Weights of a small transformer language model.
Size: vocabulary 8192, 7.35M parameters.
Training: a variant of Adam for these matrices, 114M tokens, 6959 steps.
Each number is 200 + 30 x the weight over its row's rms, rounded and kept within 0 to 999. Layers, rows and columns count from 0. The size before them is the row's rms in percent of the matrix's.

# k: layer 10 attention key, 128x128, rms 0.0927, rows 108-127, columns 0-63
# q: layer 10 attention query, 128x128, rms 0.0971, rows 109-127, columns 0-63
# v: layer 10 attention value, 128x128, rms 0.0921, rows 96-127, columns 0-63
# o: layer 10 attention output (transposed), 128x128, rms 0.0928, rows 96-127, columns 0-63
# up: layer 10 MLP up, 1024x128, rms 0.103, rows 0, columns 0-63
# down: layer 10 MLP down (transposed), 1024x128, rms 0.103, rows 0, columns 0-63
k108,111,241,173,246,167,247,191,187,234,203,161,235,203,189,213,203,216,197,202,159,202,200,169,244,192,217,233,207,165,216,150,210,187,165,180,176,181,198,141,225,151,230,186,198,189,218,203,225,174,156,196,244,191,186,259,179,172,193,191,182,208,186,200,197,224
q109,131,233,176,240,171,195,208,217,199,232,179,216,231,207,208,206,235,234,229,241,281,261,208,207,253,246,176,166,154,229,168,195,197,224,193,177,222,215,222,212,217,204,220,240,231,196,200,197,174,180,175,172,184,196,228,164,231,221,137,202,186,198,213,228,228
k109,105,198,157,189,194,230,203,157,200,208,209,192,203,162,231,204,265,170,184,220,194,248,175,196,170,184,163,181,217,230,207,191,180,243,199,206,228,204,224,221,230,163,255,213,195,216,219,172,123,244,204,172,209,199,252,219,192,148,213,209,201,202,197,266,238
q110,099,206,176,166,193,179,237,204,225,213,246,272,212,157,186,196,215,145,198,216,165,140,209,219,176,239,161,244,190,187,201,149,185,172,196,175,186,146,217,195,233,209,243,188,162,219,244,197,225,189,240,223,204,168,265,204,212,243,186,186,213,183,202,238,166
k110,102,170,199,193,215,186,226,245,259,218,215,185,184,200,144,234,205,150,228,156,180,177,175,191,189,186,224,146,217,179,199,184,185,202,190,213,219,228,152,150,222,214,250,223,186,191,167,227,241,202,171,195,208,236,158,253,239,261,170,216,214,184,207,197,196
q111,113,204,158,211,195,263,178,196,226,145,196,219,226,167,186,175,198,192,246,241,230,160,273,241,188,239,181,163,193,164,183,222,261,161,202,210,158,187,207,203,200,200,210,242,219,203,199,264,230,158,204,229,178,232,229,153,159,189,192,157,176,213,168,191,186
k111,101,220,176,206,231,196,196,249,305,235,157,235,193,220,185,235,176,176,169,222,205,211,144,245,170,176,162,173,177,187,157,201,167,188,154,154,232,209,177,166,197,227,231,182,206,217,256,169,227,265,174,190,162,181,183,209,236,205,176,186,176,165,176,209,152
q112,074,221,183,244,151,212,223,259,246,241,154,193,204,181,203,179,249,234,227,224,147,214,107,223,236,242,194,226,214,198,243,191,206,201,212,205,202,146,185,204,216,190,196,115,214,161,176,223,196,242,236,212,185,208,195,180,236,229,187,202,184,195,211,172,211
k112,103,158,199,164,182,191,238,155,213,186,204,193,230,189,217,229,231,153,208,225,201,197,227,130,189,227,204,125,200,209,150,211,232,142,236,265,192,204,150,230,177,227,172,225,158,179,152,193,159,220,247,210,239,178,180,224,186,212,215,197,207,216,171,225,196
q113,091,196,157,192,260,212,203,222,225,145,192,200,249,188,166,182,140,133,197,224,195,229,199,218,155,207,172,199,170,218,191,138,228,232,207,183,228,199,179,185,211,202,206,179,171,193,221,217,211,201,217,204,262,230,137,207,193,230,201,190,203,208,164,225,194
k113,085,197,184,215,211,245,223,214,200,226,193,204,184,216,245,204,171,187,170,180,192,167,167,222,171,230,263,210,227,261,198,248,232,186,207,173,211,215,178,255,196,189,179,183,191,181,262,208,180,189,206,152,248,201,216,192,179,210,157,225,182,236,167,220,195
q114,081,161,246,192,167,223,188,143,164,212,134,216,214,258,203,221,196,178,218,199,209,180,269,133,172,140,214,177,172,214,182,276,205,185,175,189,252,239,175,176,172,161,217,195,215,216,197,233,210,177,120,203,183,199,205,191,183,178,251,199,172,227,204,208,159
k114,098,216,226,163,171,245,164,178,224,237,185,218,153,186,233,176,217,182,203,193,215,187,213,239,171,188,221,201,237,197,171,199,189,166,184,204,204,222,96,191,222,146,164,210,179,229,157,162,194,171,172,177,251,144,181,240,203,220,181,230,260,151,211,176,140
q115,090,208,100,217,174,206,214,224,246,174,241,232,188,147,146,239,159,207,213,242,181,221,143,190,162,236,203,272,167,178,192,183,264,200,199,206,181,162,209,159,188,218,174,187,221,203,203,212,183,180,231,239,191,226,257,241,213,180,186,212,173,192,210,287,177
k115,078,222,214,199,181,241,164,244,165,214,153,198,230,234,206,217,138,190,221,216,219,178,247,245,192,180,223,217,184,177,170,242,245,208,161,171,196,220,178,206,156,233,185,210,262,161,191,164,188,207,217,207,153,169,187,188,199,201,124,186,152,182,210,247,171
q116,097,205,158,234,160,161,179,199,214,156,218,172,166,194,141,223,203,199,197,245,171,283,184,187,222,270,216,189,235,263,198,141,169,243,172,164,204,212,179,217,204,231,213,198,171,162,209,177,194,233,211,171,190,204,218,258,249,182,194,196,208,172,256,262,191
k116,110,193,150,119,235,180,206,224,188,195,199,209,195,190,194,195,267,214,176,212,185,223,261,217,220,200,197,230,208,199,205,214,198,216,199,210,193,227,153,166,205,161,246,192,153,202,152,191,197,165,217,225,236,207,192,198,239,211,244,272,191,205,138,218,298
q117,089,169,184,194,185,187,216,160,163,206,231,238,213,223,224,208,199,188,174,186,210,223,226,136,201,174,187,237,190,214,161,260,145,190,232,194,193,186,224,247,162,186,225,166,149,231,196,180,185,195,178,196,181,187,221,151,206,259,231,268,188,212,193,181,246
k117,090,204,185,193,251,223,134,189,219,218,200,202,154,224,229,237,203,202,199,169,190,209,143,216,206,192,178,244,193,193,164,192,230,231,187,211,237,241,178,177,203,236,219,179,215,232,156,182,196,151,225,221,204,146,144,236,176,143,218,213,177,191,208,197,213
q118,095,154,150,221,179,209,200,210,188,230,209,165,185,146,178,230,165,229,175,219,207,246,175,190,227,218,170,206,217,179,153,234,232,235,242,145,243,165,228,185,234,174,249,147,165,257,214,164,188,224,182,148,231,214,243,190,170,158,247,277,210,249,205,205,223
k118,092,218,180,257,187,205,168,250,219,199,198,194,198,147,221,224,268,256,245,137,234,204,183,193,272,198,199,215,174,195,210,183,221,175,232,253,166,135,188,168,221,211,188,165,187,172,207,266,176,194,189,170,245,215,171,163,167,164,187,195,183,211,140,273,215
q119,091,202,174,206,222,163,208,155,211,178,231,221,225,204,176,184,232,221,192,223,200,169,201,177,156,190,184,215,201,177,236,151,217,186,157,194,175,162,240,284,208,225,182,204,176,218,128,168,221,228,213,233,124,233,215,198,275,231,229,219,171,165,210,193,220
k119,079,198,183,193,216,201,199,167,220,210,155,182,223,224,221,193,153,186,256,162,165,198,218,178,185,157,184,211,207,158,195,246,181,237,170,161,198,271,206,203,148,215,178,186,181,177,154,226,220,167,163,266,193,202,181,244,218,202,236,167,190,191,273,147,250
q120,093,158,213,200,240,186,193,207,169,173,225,197,166,215,213,186,139,227,250,172,151,209,184,194,178,204,237,172,240,217,216,196,223,185,203,152,154,191,229,220,215,259,193,198,233,157,142,179,220,209,206,250,193,173,211,231,198,170,154,173,157,164,208,194,191
k120,103,204,173,181,207,146,183,181,230,184,175,193,221,192,188,157,172,172,240,230,206,204,171,175,152,160,184,226,121,181,211,232,188,170,198,232,186,276,176,190,192,220,200,168,195,237,212,190,168,189,172,178,125,194,137,167,175,198,193,196,191,167,204,192,202
q121,085,164,218,201,215,215,202,169,172,164,229,215,209,183,190,161,267,176,234,183,223,206,215,267,184,179,180,213,248,202,138,199,224,222,205,193,250,222,190,152,202,168,193,175,287,220,199,179,182,222,154,260,224,159,200,197,199,154,202,150,214,197,206,229,188
k121,081,223,208,201,223,216,196,164,212,213,216,198,192,214,172,195,151,194,181,202,228,179,205,199,175,257,200,166,233,238,172,189,189,199,185,186,195,208,210,205,217,195,233,200,276,277,247,227,219,237,230,184,189,225,227,146,207,260,202,201,218,260,167,169,236
q122,102,220,181,200,246,181,234,134,220,236,203,206,227,231,178,241,245,198,228,217,199,251,212,178,243,212,260,213,200,222,191,172,213,217,160,174,236,236,162,240,174,223,183,227,168,226,175,190,177,192,235,228,223,178,251,210,165,222,195,189,183,150,217,212,191
k122,077,209,203,184,180,203,259,212,225,218,208,229,185,207,217,184,164,177,215,209,202,148,176,228,162,158,235,209,238,206,234,191,111,243,198,195,210,214,160,228,158,181,204,226,209,171,172,219,229,150,152,219,179,215,182,217,174,197,184,224,189,180,220,131,248
q123,139,143,259,183,203,198,162,177,169,232,198,184,180,196,248,178,155,169,185,180,161,194,182,185,162,139,194,179,190,162,245,179,237,190,186,211,216,200,244,189,173,167,146,196,181,224,206,173,203,227,189,182,200,186,223,225,205,206,223,183,253,196,196,156,194
k123,107,233,168,245,221,220,252,183,255,191,199,201,202,210,187,237,173,226,231,182,199,189,159,190,223,241,196,214,198,204,239,156,160,186,167,216,179,185,170,237,227,284,146,199,214,190,189,239,204,205,190,207,161,191,215,204,189,162,203,113,253,145,247,172,155
q124,120,190,236,177,190,271,198,184,185,149,164,190,213,213,167,185,208,188,178,192,191,132,224,183,176,168,176,182,234,186,179,191,189,211,227,201,179,214,231,192,221,154,215,184,166,280,214,228,205,149,182,219,238,210,165,199,174,186,232,164,239,227,177,186,196
k124,102,190,178,195,143,232,140,207,165,170,155,240,191,254,178,176,159,153,209,229,215,106,212,268,206,220,193,195,251,196,189,204,195,164,190,224,215,220,204,194,168,206,177,192,172,178,211,208,228,196,192,183,208,173,209,180,169,210,187,125,193,195,253,184,202
q125,130,148,242,187,183,260,206,187,192,163,176,178,231,238,201,217,236,203,195,151,222,149,207,174,212,149,184,210,208,167,203,167,175,185,216,194,216,193,183,172,201,215,157,165,176,215,185,241,221,183,128,186,220,186,170,193,150,208,243,186,254,198,193,138,209
k125,109,204,195,240,192,176,191,149,192,195,182,198,205,210,160,209,181,196,204,168,193,171,203,209,182,207,242,188,198,229,244,188,178,198,190,221,201,238,193,265,232,218,176,210,151,165,196,185,209,216,175,160,197,251,204,219,173,171,302,194,260,211,229,202,233
q126,101,169,230,200,174,208,176,222,193,170,157,134,217,204,225,207,249,198,176,145,255,170,218,173,202,224,208,163,139,151,202,166,172,186,245,231,168,126,193,205,239,229,192,213,167,137,223,189,259,246,221,220,157,196,175,167,225,198,200,205,146,229,182,249,180
k126,117,194,234,199,205,221,215,182,177,180,201,185,204,217,164,223,218,236,180,184,176,230,167,183,234,167,234,167,200,164,172,239,232,229,168,243,195,176,206,217,178,204,245,200,210,215,175,162,204,200,243,130,218,222,245,191,230,172,247,253,210,235,182,188,241
q127,113,142,181,194,192,180,217,202,194,272,193,211,191,211,232,204,216,215,227,226,216,263,243,222,237,219,226,185,182,233,202,211,186,194,156,162,197,205,204,211,196,188,180,217,247,172,193,220,197,211,196,155,185,122,238,273,200,189,184,207,224,199,234,150,233
k127,097,185,183,226,146,211,195,160,224,209,166,222,182,163,175,203,242,164,183,165,258,177,193,205,170,162,158,253,214,173,189,147,196,185,204,195,208,231,205,206,232,233,208,179,183,239,217,155,174,157,180,249,208,246,172,195,209,151,223,221,200,150,176,238,188
v96,106,211,196,185,156,219,200,212,177,192,176,242,164,191,182,184,195,179,198,155,170,216,190,187,205,211,211,239,198,179,205,196,153,193,231,160,191,197,214,236,178,260,192,239,184,191,235,202,209,228,168,227,215,173,178,195,221,173,199,161,190,213,207,150,195
o96,105,236,149,214,243,182,218,230,175,217,221,205,256,205,237,186,201,156,236,172,173,231,195,145,185,175,189,200,174,208,196,209,185,243,246,155,254,198,160,172,166,174,231,225,153,225,241,205,185,147,196,152,211,112,196,253,206,206,187,218,255,270,199,200,226
v97,110,192,199,179,235,133,196,220,150,231,201,195,186,175,179,157,205,203,196,218,231,185,168,236,181,202,167,193,189,181,175,205,187,191,214,192,165,238,219,181,199,222,198,161,186,195,183,189,191,234,201,253,268,172,190,204,190,137,225,209,101,206,197,192,208
o97,108,227,183,115,186,166,193,262,166,170,220,222,216,184,177,215,207,166,164,187,232,152,205,185,198,113,188,205,229,178,206,187,177,155,236,187,244,176,193,224,207,190,232,260,229,206,176,174,199,151,257,166,172,222,147,234,212,196,212,194,179,137,200,193,147
v98,109,242,221,133,234,124,234,200,158,234,213,208,193,195,189,104,192,165,145,153,192,214,171,200,192,204,173,236,209,175,195,218,189,224,206,256,136,222,186,221,210,201,213,183,183,200,150,153,232,205,246,255,262,175,223,205,179,160,196,241,204,205,202,186,206
o98,101,220,149,140,178,169,189,226,182,220,199,212,181,198,221,182,205,174,223,177,229,207,258,233,175,155,225,210,264,182,190,257,214,182,208,157,203,178,194,191,201,194,219,232,194,253,212,198,198,117,193,176,185,180,211,249,161,254,164,218,195,170,136,177,217
v99,098,254,231,175,197,211,155,194,167,214,220,140,192,195,168,243,244,202,218,150,253,191,139,197,221,240,198,247,216,198,163,182,117,171,164,208,117,240,176,155,190,193,181,158,159,206,178,157,161,197,227,252,266,208,186,213,208,138,164,201,162,197,227,230,208
o99,093,210,198,152,171,221,194,265,182,190,250,260,191,188,196,218,221,184,210,201,241,180,256,230,189,187,235,185,225,231,215,149,256,213,192,183,224,143,203,199,214,201,261,205,197,193,161,217,167,169,249,247,188,207,221,238,184,221,184,177,223,202,207,170,171
v100,122,202,203,208,135,240,188,232,215,140,213,179,239,164,95,188,207,171,208,159,228,220,199,208,187,176,241,213,171,225,176,235,233,194,196,256,239,212,206,173,166,205,200,261,227,170,231,194,205,192,253,204,164,201,171,198,218,186,213,193,223,209,196,137,214
o100,127,219,211,270,193,195,245,160,160,220,210,217,205,184,228,212,163,207,248,193,185,231,198,241,168,222,189,225,243,183,261,217,204,171,185,174,265,254,143,185,194,252,232,155,182,215,200,226,180,221,162,174,271,198,171,194,204,183,225,171,201,248,189,223,192
v101,090,131,218,232,210,175,226,212,261,177,206,184,228,176,190,214,232,222,216,242,197,207,185,205,228,236,189,190,136,249,207,183,214,187,189,133,195,245,211,149,195,169,197,206,188,206,222,236,81,163,184,183,259,199,183,223,181,200,170,149,224,172,192,232,182
o101,087,193,204,223,210,219,211,227,215,205,216,182,199,178,150,216,219,240,226,217,214,243,234,220,284,205,180,175,175,272,205,148,170,214,169,165,186,182,199,249,180,210,210,232,211,120,198,204,175,262,239,175,238,212,185,215,187,211,184,170,192,152,225,228,154
v102,105,190,171,164,198,251,144,228,207,193,170,129,189,217,200,175,188,197,184,174,220,206,197,201,209,201,202,225,219,168,202,217,196,190,239,206,217,265,214,170,172,179,189,204,199,226,236,219,214,238,173,184,179,199,149,236,208,210,196,197,96,193,253,183,200
o102,104,241,200,176,230,219,178,239,206,170,236,158,204,219,245,226,199,197,175,242,229,202,193,150,146,220,228,233,251,181,189,177,170,190,186,179,283,183,168,198,227,182,214,243,193,228,166,215,185,202,235,178,151,251,139,264,227,211,162,187,209,212,248,230,208
v103,104,177,205,188,219,182,176,186,246,214,192,217,233,215,294,178,195,245,255,207,225,201,248,234,201,198,218,164,207,226,181,204,266,224,232,147,265,195,226,210,221,250,204,187,202,161,206,226,166,188,174,204,201,191,251,202,178,224,210,183,165,192,188,256,170
o103,101,214,232,150,207,161,153,236,269,150,225,201,193,184,191,203,226,238,211,169,170,231,200,209,241,199,216,143,194,253,170,189,176,188,216,262,215,213,226,196,177,230,152,179,223,199,233,186,240,206,266,222,214,160,154,186,172,151,209,209,189,141,258,208,161
v104,093,229,189,165,217,174,158,202,170,234,156,210,219,225,208,167,203,219,165,226,211,209,206,230,200,210,191,164,188,152,171,208,255,201,240,246,181,217,155,188,228,140,205,266,194,162,184,182,195,113,244,227,257,234,256,186,175,259,153,261,239,202,229,234,239
o104,090,201,182,195,163,209,175,201,196,181,172,177,164,174,143,212,175,181,211,195,232,247,218,199,236,218,216,191,203,173,157,218,190,178,192,219,152,185,227,270,159,228,157,226,232,205,181,206,201,171,149,215,197,227,212,196,189,238,110,201,146,205,128,205,196
v105,102,197,158,206,222,193,180,197,230,199,219,202,203,184,201,159,221,206,121,186,249,169,226,207,234,187,203,125,202,145,195,201,220,195,195,234,246,240,214,230,213,245,215,230,224,231,139,239,220,172,216,176,185,160,202,230,135,140,217,187,210,180,193,213,221
o105,101,162,173,220,160,184,215,217,218,209,176,227,185,222,179,239,197,221,154,251,226,182,235,210,271,215,209,172,224,172,187,269,147,174,227,224,240,262,201,227,170,238,169,213,238,193,174,194,226,233,223,177,216,177,122,251,190,157,206,188,173,151,161,242,202
v106,091,246,200,169,226,190,195,213,243,204,153,182,201,216,267,185,170,203,216,176,182,217,232,191,215,202,195,177,218,184,193,276,216,222,183,166,164,213,199,162,249,219,219,183,174,133,164,283,240,257,206,174,253,160,204,193,181,243,160,221,271,207,221,174,180
o106,086,204,144,141,172,163,205,230,239,257,215,160,207,218,210,203,206,189,239,192,255,304,242,155,252,177,233,216,227,241,201,235,172,209,228,194,214,202,201,238,225,191,146,242,271,189,222,203,170,185,189,199,199,173,208,202,192,196,174,208,204,212,127,212,228
v107,107,180,232,210,174,181,167,184,169,195,210,114,128,208,134,260,234,180,163,220,181,185,179,187,230,203,198,241,243,263,232,183,158,178,148,282,151,189,159,204,181,228,203,194,181,230,160,209,200,177,254,179,180,211,188,222,185,177,202,192,214,228,210,246,190
o107,107,141,196,186,203,236,212,201,180,246,222,265,176,198,185,191,203,220,231,263,248,170,211,189,220,207,257,166,216,242,250,163,241,232,196,192,181,162,246,178,209,199,278,174,171,190,181,240,147,199,204,220,192,221,255,189,221,200,221,207,181,268,233,188,231
v108,103,202,154,204,248,212,170,216,170,155,177,219,113,231,227,242,172,209,194,169,160,208,184,194,208,205,203,203,186,182,226,140,219,191,147,198,162,173,218,178,211,216,199,232,136,138,181,190,227,161,192,186,206,200,213,222,190,210,237,272,263,190,164,220,229
o108,101,207,187,183,209,213,196,182,189,211,220,196,152,208,212,180,193,235,249,172,232,158,222,144,193,186,192,210,160,201,179,234,188,239,237,199,170,274,270,208,178,184,197,168,150,177,158,178,169,138,154,224,164,127,200,189,192,189,230,229,251,239,139,191,236
v109,106,175,234,208,209,200,168,175,242,242,186,159,239,194,160,217,234,216,204,146,225,198,187,176,194,239,217,165,240,215,187,212,175,202,185,207,247,180,156,188,202,180,206,170,188,252,200,180,188,166,228,238,189,203,235,231,226,214,187,198,177,199,240,246,195
o109,104,175,211,212,167,213,200,171,198,139,204,202,175,184,189,199,243,221,183,228,231,251,226,215,168,275,281,130,262,228,187,174,237,228,178,167,166,169,188,169,212,196,220,164,185,246,203,221,224,237,252,254,221,216,242,206,183,225,142,201,212,204,239,226,198
v110,114,192,178,236,166,225,172,204,265,217,198,178,218,170,186,184,208,190,231,252,189,182,197,180,188,200,200,172,173,267,230,276,234,199,208,139,214,202,166,228,218,199,199,150,231,178,228,216,215,210,227,184,226,243,227,155,236,254,199,188,190,185,215,140,192
o110,115,194,230,207,238,164,236,185,232,222,140,209,250,180,167,228,186,181,196,193,160,242,164,193,223,199,199,182,166,209,257,217,204,139,202,166,202,242,192,260,225,218,173,159,258,221,183,213,166,251,238,168,201,244,210,157,210,214,195,204,147,131,241,212,177
v111,086,162,213,200,105,228,210,209,181,190,230,215,215,168,171,219,187,190,242,184,223,201,201,251,188,223,251,222,253,239,180,143,171,164,214,284,233,203,242,235,172,209,191,169,178,218,247,174,179,253,171,256,238,221,170,184,192,214,170,187,188,219,203,210,195
o111,085,209,236,215,199,185,178,228,201,161,246,213,199,184,222,220,185,171,188,193,194,136,214,189,90,201,228,212,218,215,228,144,229,193,169,226,212,152,201,160,225,160,263,165,159,201,215,210,217,214,201,223,239,222,189,185,211,229,219,230,256,186,215,196,176
v112,087,234,206,204,160,232,208,182,182,166,238,173,219,176,239,187,202,200,226,181,179,207,204,228,173,213,187,244,172,166,114,222,200,215,243,173,190,172,140,235,175,167,189,206,243,190,218,178,210,239,164,226,217,243,184,186,220,204,137,195,189,200,198,206,192
o112,083,234,238,198,251,249,153,237,206,210,185,200,189,152,256,150,152,169,172,220,138,158,173,242,133,190,164,236,220,171,202,200,235,182,153,194,200,125,180,200,188,173,220,211,217,222,200,203,197,191,183,237,198,251,235,148,255,221,162,236,198,178,259,196,174
v113,095,207,217,191,178,102,272,208,172,244,226,266,179,179,184,141,186,180,182,184,231,159,164,201,182,205,167,194,233,251,210,133,180,190,205,225,205,216,267,239,199,175,203,165,213,195,205,199,228,241,266,244,198,188,136,182,167,199,207,212,160,200,162,210,196
o113,094,236,231,162,194,135,199,225,203,192,186,181,228,215,197,188,189,171,162,169,236,102,195,201,143,155,166,211,208,155,236,192,171,186,159,226,200,192,227,148,251,200,247,211,179,226,213,204,197,186,210,162,191,222,176,199,178,223,223,207,184,127,138,175,182
v114,077,213,245,181,203,175,185,203,223,188,193,180,189,221,191,240,232,253,222,229,131,210,208,157,218,185,194,220,170,256,237,253,199,221,164,227,157,205,196,132,225,211,193,185,197,196,157,216,205,207,183,188,189,188,230,201,206,250,186,205,240,192,184,226,178
o114,075,184,151,167,196,231,239,198,191,261,211,187,179,217,169,220,244,247,283,215,210,290,222,201,300,204,225,182,228,287,210,207,213,199,243,178,190,176,231,202,192,236,188,224,216,144,216,207,172,224,193,204,199,226,237,202,190,189,207,209,211,218,204,211,226
v115,094,143,175,221,254,190,185,183,245,164,210,155,233,184,167,218,194,161,190,159,167,206,167,184,203,158,228,232,200,150,203,201,223,213,252,229,169,187,200,213,195,228,206,189,189,142,204,207,260,191,191,203,197,216,221,214,177,213,176,219,105,215,223,228,162
o115,089,195,146,178,245,226,188,192,197,192,195,219,190,167,251,141,212,229,205,233,210,207,187,191,138,215,224,180,237,163,232,139,244,193,189,211,221,245,163,164,211,185,219,156,168,216,162,197,199,169,193,215,204,177,218,250,204,172,160,244,175,167,278,210,216
v116,113,177,208,177,224,239,159,215,188,192,199,113,156,217,169,206,220,181,185,197,167,237,227,196,197,172,226,229,190,136,170,208,227,225,182,245,121,182,202,179,188,199,195,217,178,177,184,221,250,176,229,155,155,207,193,210,204,159,216,218,170,205,230,181,207
o116,113,177,151,203,193,270,192,170,184,259,184,238,179,209,241,132,179,211,240,221,201,248,206,203,193,225,213,236,177,181,193,219,213,215,188,211,209,245,166,201,157,177,214,171,182,223,144,213,176,155,180,207,184,186,243,219,217,146,168,217,158,261,225,187,233
v117,084,217,190,212,255,217,182,213,210,180,160,184,172,248,257,200,185,225,187,200,220,215,223,206,229,232,180,209,233,162,208,168,200,180,185,200,187,209,197,190,216,210,195,217,117,182,137,191,159,164,203,154,257,148,224,229,174,209,180,176,227,177,251,174,240
o117,084,184,215,174,190,209,190,216,195,237,250,171,189,228,163,219,189,197,225,190,231,207,256,180,297,200,194,207,174,197,160,223,152,238,273,210,244,238,226,242,174,179,175,235,212,148,200,148,168,177,212,195,166,137,181,206,184,220,172,197,185,197,175,170,215
v118,104,227,191,191,202,191,157,195,216,158,198,164,150,216,179,272,185,212,190,177,175,236,198,232,191,178,222,225,191,186,164,179,198,198,176,268,212,161,182,169,186,237,200,236,191,150,194,154,234,151,185,220,188,221,290,208,191,243,209,250,274,204,237,176,222
o118,103,184,184,218,174,254,209,145,159,223,209,193,150,163,211,197,190,218,266,191,168,256,239,196,199,192,215,189,177,193,189,185,242,216,237,193,187,254,217,200,153,236,205,143,185,209,171,189,187,177,127,243,202,160,234,203,232,223,213,230,248,267,169,192,235
v119,095,218,222,201,230,180,177,210,230,207,167,201,164,225,175,169,224,203,184,185,173,203,230,149,215,239,181,153,203,258,214,235,210,181,142,189,243,218,187,211,207,162,197,175,206,208,197,210,186,239,230,180,222,190,181,181,214,238,185,155,218,190,199,163,194
o119,088,194,220,190,175,183,229,194,181,200,203,153,217,227,137,221,216,211,193,196,249,271,207,173,289,201,224,203,228,259,237,267,139,245,211,141,237,159,231,228,206,178,162,256,235,195,221,182,162,262,202,145,205,173,198,186,208,226,186,195,149,229,180,233,212
v120,106,155,233,144,182,166,201,174,171,208,196,131,217,204,152,211,237,161,169,193,221,221,192,185,183,211,174,228,266,193,190,214,159,216,236,249,133,196,156,196,234,187,202,205,177,199,180,171,237,203,237,204,161,230,201,201,225,196,189,208,154,234,243,250,185
o120,110,189,157,156,232,244,199,181,200,195,202,220,179,189,219,178,236,176,217,249,234,226,182,238,141,245,229,180,295,212,186,154,264,188,172,207,175,100,203,150,220,182,253,201,191,218,173,226,184,172,194,234,174,264,267,171,215,190,195,205,175,228,224,147,231
v121,107,172,218,235,232,195,200,185,126,209,155,139,138,208,222,254,225,169,220,227,196,196,178,199,198,214,188,195,196,165,247,205,224,206,226,241,222,158,218,175,195,214,202,247,208,160,166,235,183,161,134,180,187,218,226,235,228,228,219,227,246,197,203,191,239
o121,105,145,211,160,244,208,192,179,150,207,244,207,217,190,177,169,214,197,216,223,214,191,193,152,215,196,160,142,148,158,220,163,215,224,233,198,194,250,227,203,189,158,234,165,243,171,169,207,197,167,179,275,149,191,203,158,209,210,148,219,208,221,212,179,238
v122,110,233,237,168,213,166,247,220,165,250,212,190,198,209,236,195,218,210,205,202,182,192,210,196,228,196,224,238,149,175,210,228,239,204,169,236,132,217,209,183,180,191,208,179,185,205,169,209,213,184,228,190,194,174,172,208,108,113,191,219,239,203,152,192,176
o122,105,192,185,220,142,194,195,233,214,197,202,235,210,193,240,199,221,213,238,219,235,257,203,211,247,193,191,232,164,245,224,238,200,220,140,163,167,199,178,185,205,222,189,240,177,204,213,216,227,190,182,194,253,181,207,250,155,153,179,182,217,267,158,173,189
v123,103,145,240,182,172,198,206,200,172,168,186,140,203,221,188,242,196,193,271,282,172,199,204,239,199,194,249,252,197,264,204,201,225,225,145,215,157,188,231,112,146,210,181,207,190,165,185,246,200,236,281,209,193,190,179,208,174,178,191,174,177,201,190,186,201
o123,101,209,193,178,167,228,241,200,147,209,192,211,245,226,202,203,213,242,244,194,172,210,191,233,215,182,221,207,168,203,252,171,217,216,201,218,185,283,140,186,220,192,213,161,182,151,180,234,156,186,211,195,254,202,233,220,166,198,226,194,179,237,226,186,127
v124,118,188,209,178,254,168,231,181,208,204,190,204,173,216,189,153,219,188,150,198,208,201,157,183,174,235,190,231,207,134,184,155,158,201,174,210,71,219,199,167,247,130,192,205,202,184,187,251,250,197,264,241,240,184,202,201,158,190,183,190,176,201,173,254,195
o124,119,195,152,151,166,234,219,229,179,192,147,183,187,230,175,173,235,206,182,200,210,204,210,216,166,250,226,220,237,158,176,197,236,230,174,201,125,182,204,210,199,166,222,213,134,198,161,213,195,144,200,240,208,217,233,215,165,197,172,213,177,164,154,233,186
v125,111,218,234,161,205,226,163,199,118,191,194,161,205,216,214,242,204,200,233,183,179,229,244,238,204,179,210,203,203,135,173,198,253,196,212,224,221,182,187,215,142,278,206,172,184,171,208,165,213,218,194,205,190,223,210,198,233,164,226,226,187,224,201,174,205
o125,110,201,151,201,190,200,171,223,181,192,277,246,198,155,269,203,188,192,268,190,245,269,199,190,173,159,234,188,215,195,222,200,200,188,201,186,230,178,191,192,170,195,186,167,233,236,217,194,223,155,176,189,201,158,241,215,206,194,196,218,209,289,261,215,188
v126,093,215,233,223,208,201,155,191,226,186,159,156,261,241,248,215,218,205,188,161,188,225,219,222,197,185,150,179,182,172,171,239,254,213,216,193,226,169,196,160,184,228,202,222,204,145,204,212,286,165,188,145,198,230,251,218,206,199,183,212,178,178,223,187,200
o126,093,218,194,185,190,246,162,208,193,187,213,227,229,183,221,172,190,246,254,187,184,283,221,239,235,218,215,182,219,218,174,197,216,201,220,218,233,268,213,202,159,212,124,217,266,220,210,173,178,191,199,210,187,154,214,209,231,159,148,221,158,221,241,213,224
v127,086,187,210,184,176,212,175,211,223,210,156,233,258,247,236,226,173,217,208,255,150,196,201,210,242,229,202,137,201,208,210,255,183,198,197,173,207,184,220,198,158,235,189,215,208,140,164,250,236,213,216,167,188,167,230,211,165,227,198,157,216,186,247,224,205
o127,084,174,170,198,206,179,220,253,205,196,219,205,217,225,157,254,218,246,223,198,216,271,213,203,246,241,249,140,183,226,166,225,157,225,226,223,188,245,238,192,182,170,145,199,205,180,229,214,174,211,224,197,244,176,239,260,163,196,189,192,206,228,224,196,258
up0,098,211,207,208,172,234,220,241,180,193,190,170,219,154,240,226,135,249,196,171,256,188,193,193,170,220,194,247,172,158,226,149,180,187,228,213,248,203,247,195,216,226,222,208,279,213,221,207,193,199,207,191,147,184,224,197,145,210,212,239,256,217,242,210,191
down0,092,152,161,175,165,184,167,142,168,181,255,190,193,150,207,197,163,208,197,168,186,246,215,213,212,218,203,229,216,225,170,210,176,264,215,205,241,203,176,177,188,165,170,226,233,219,174,162,192,181,186,145,199,194,203,230,243,182,181,215,237,143,258,206,234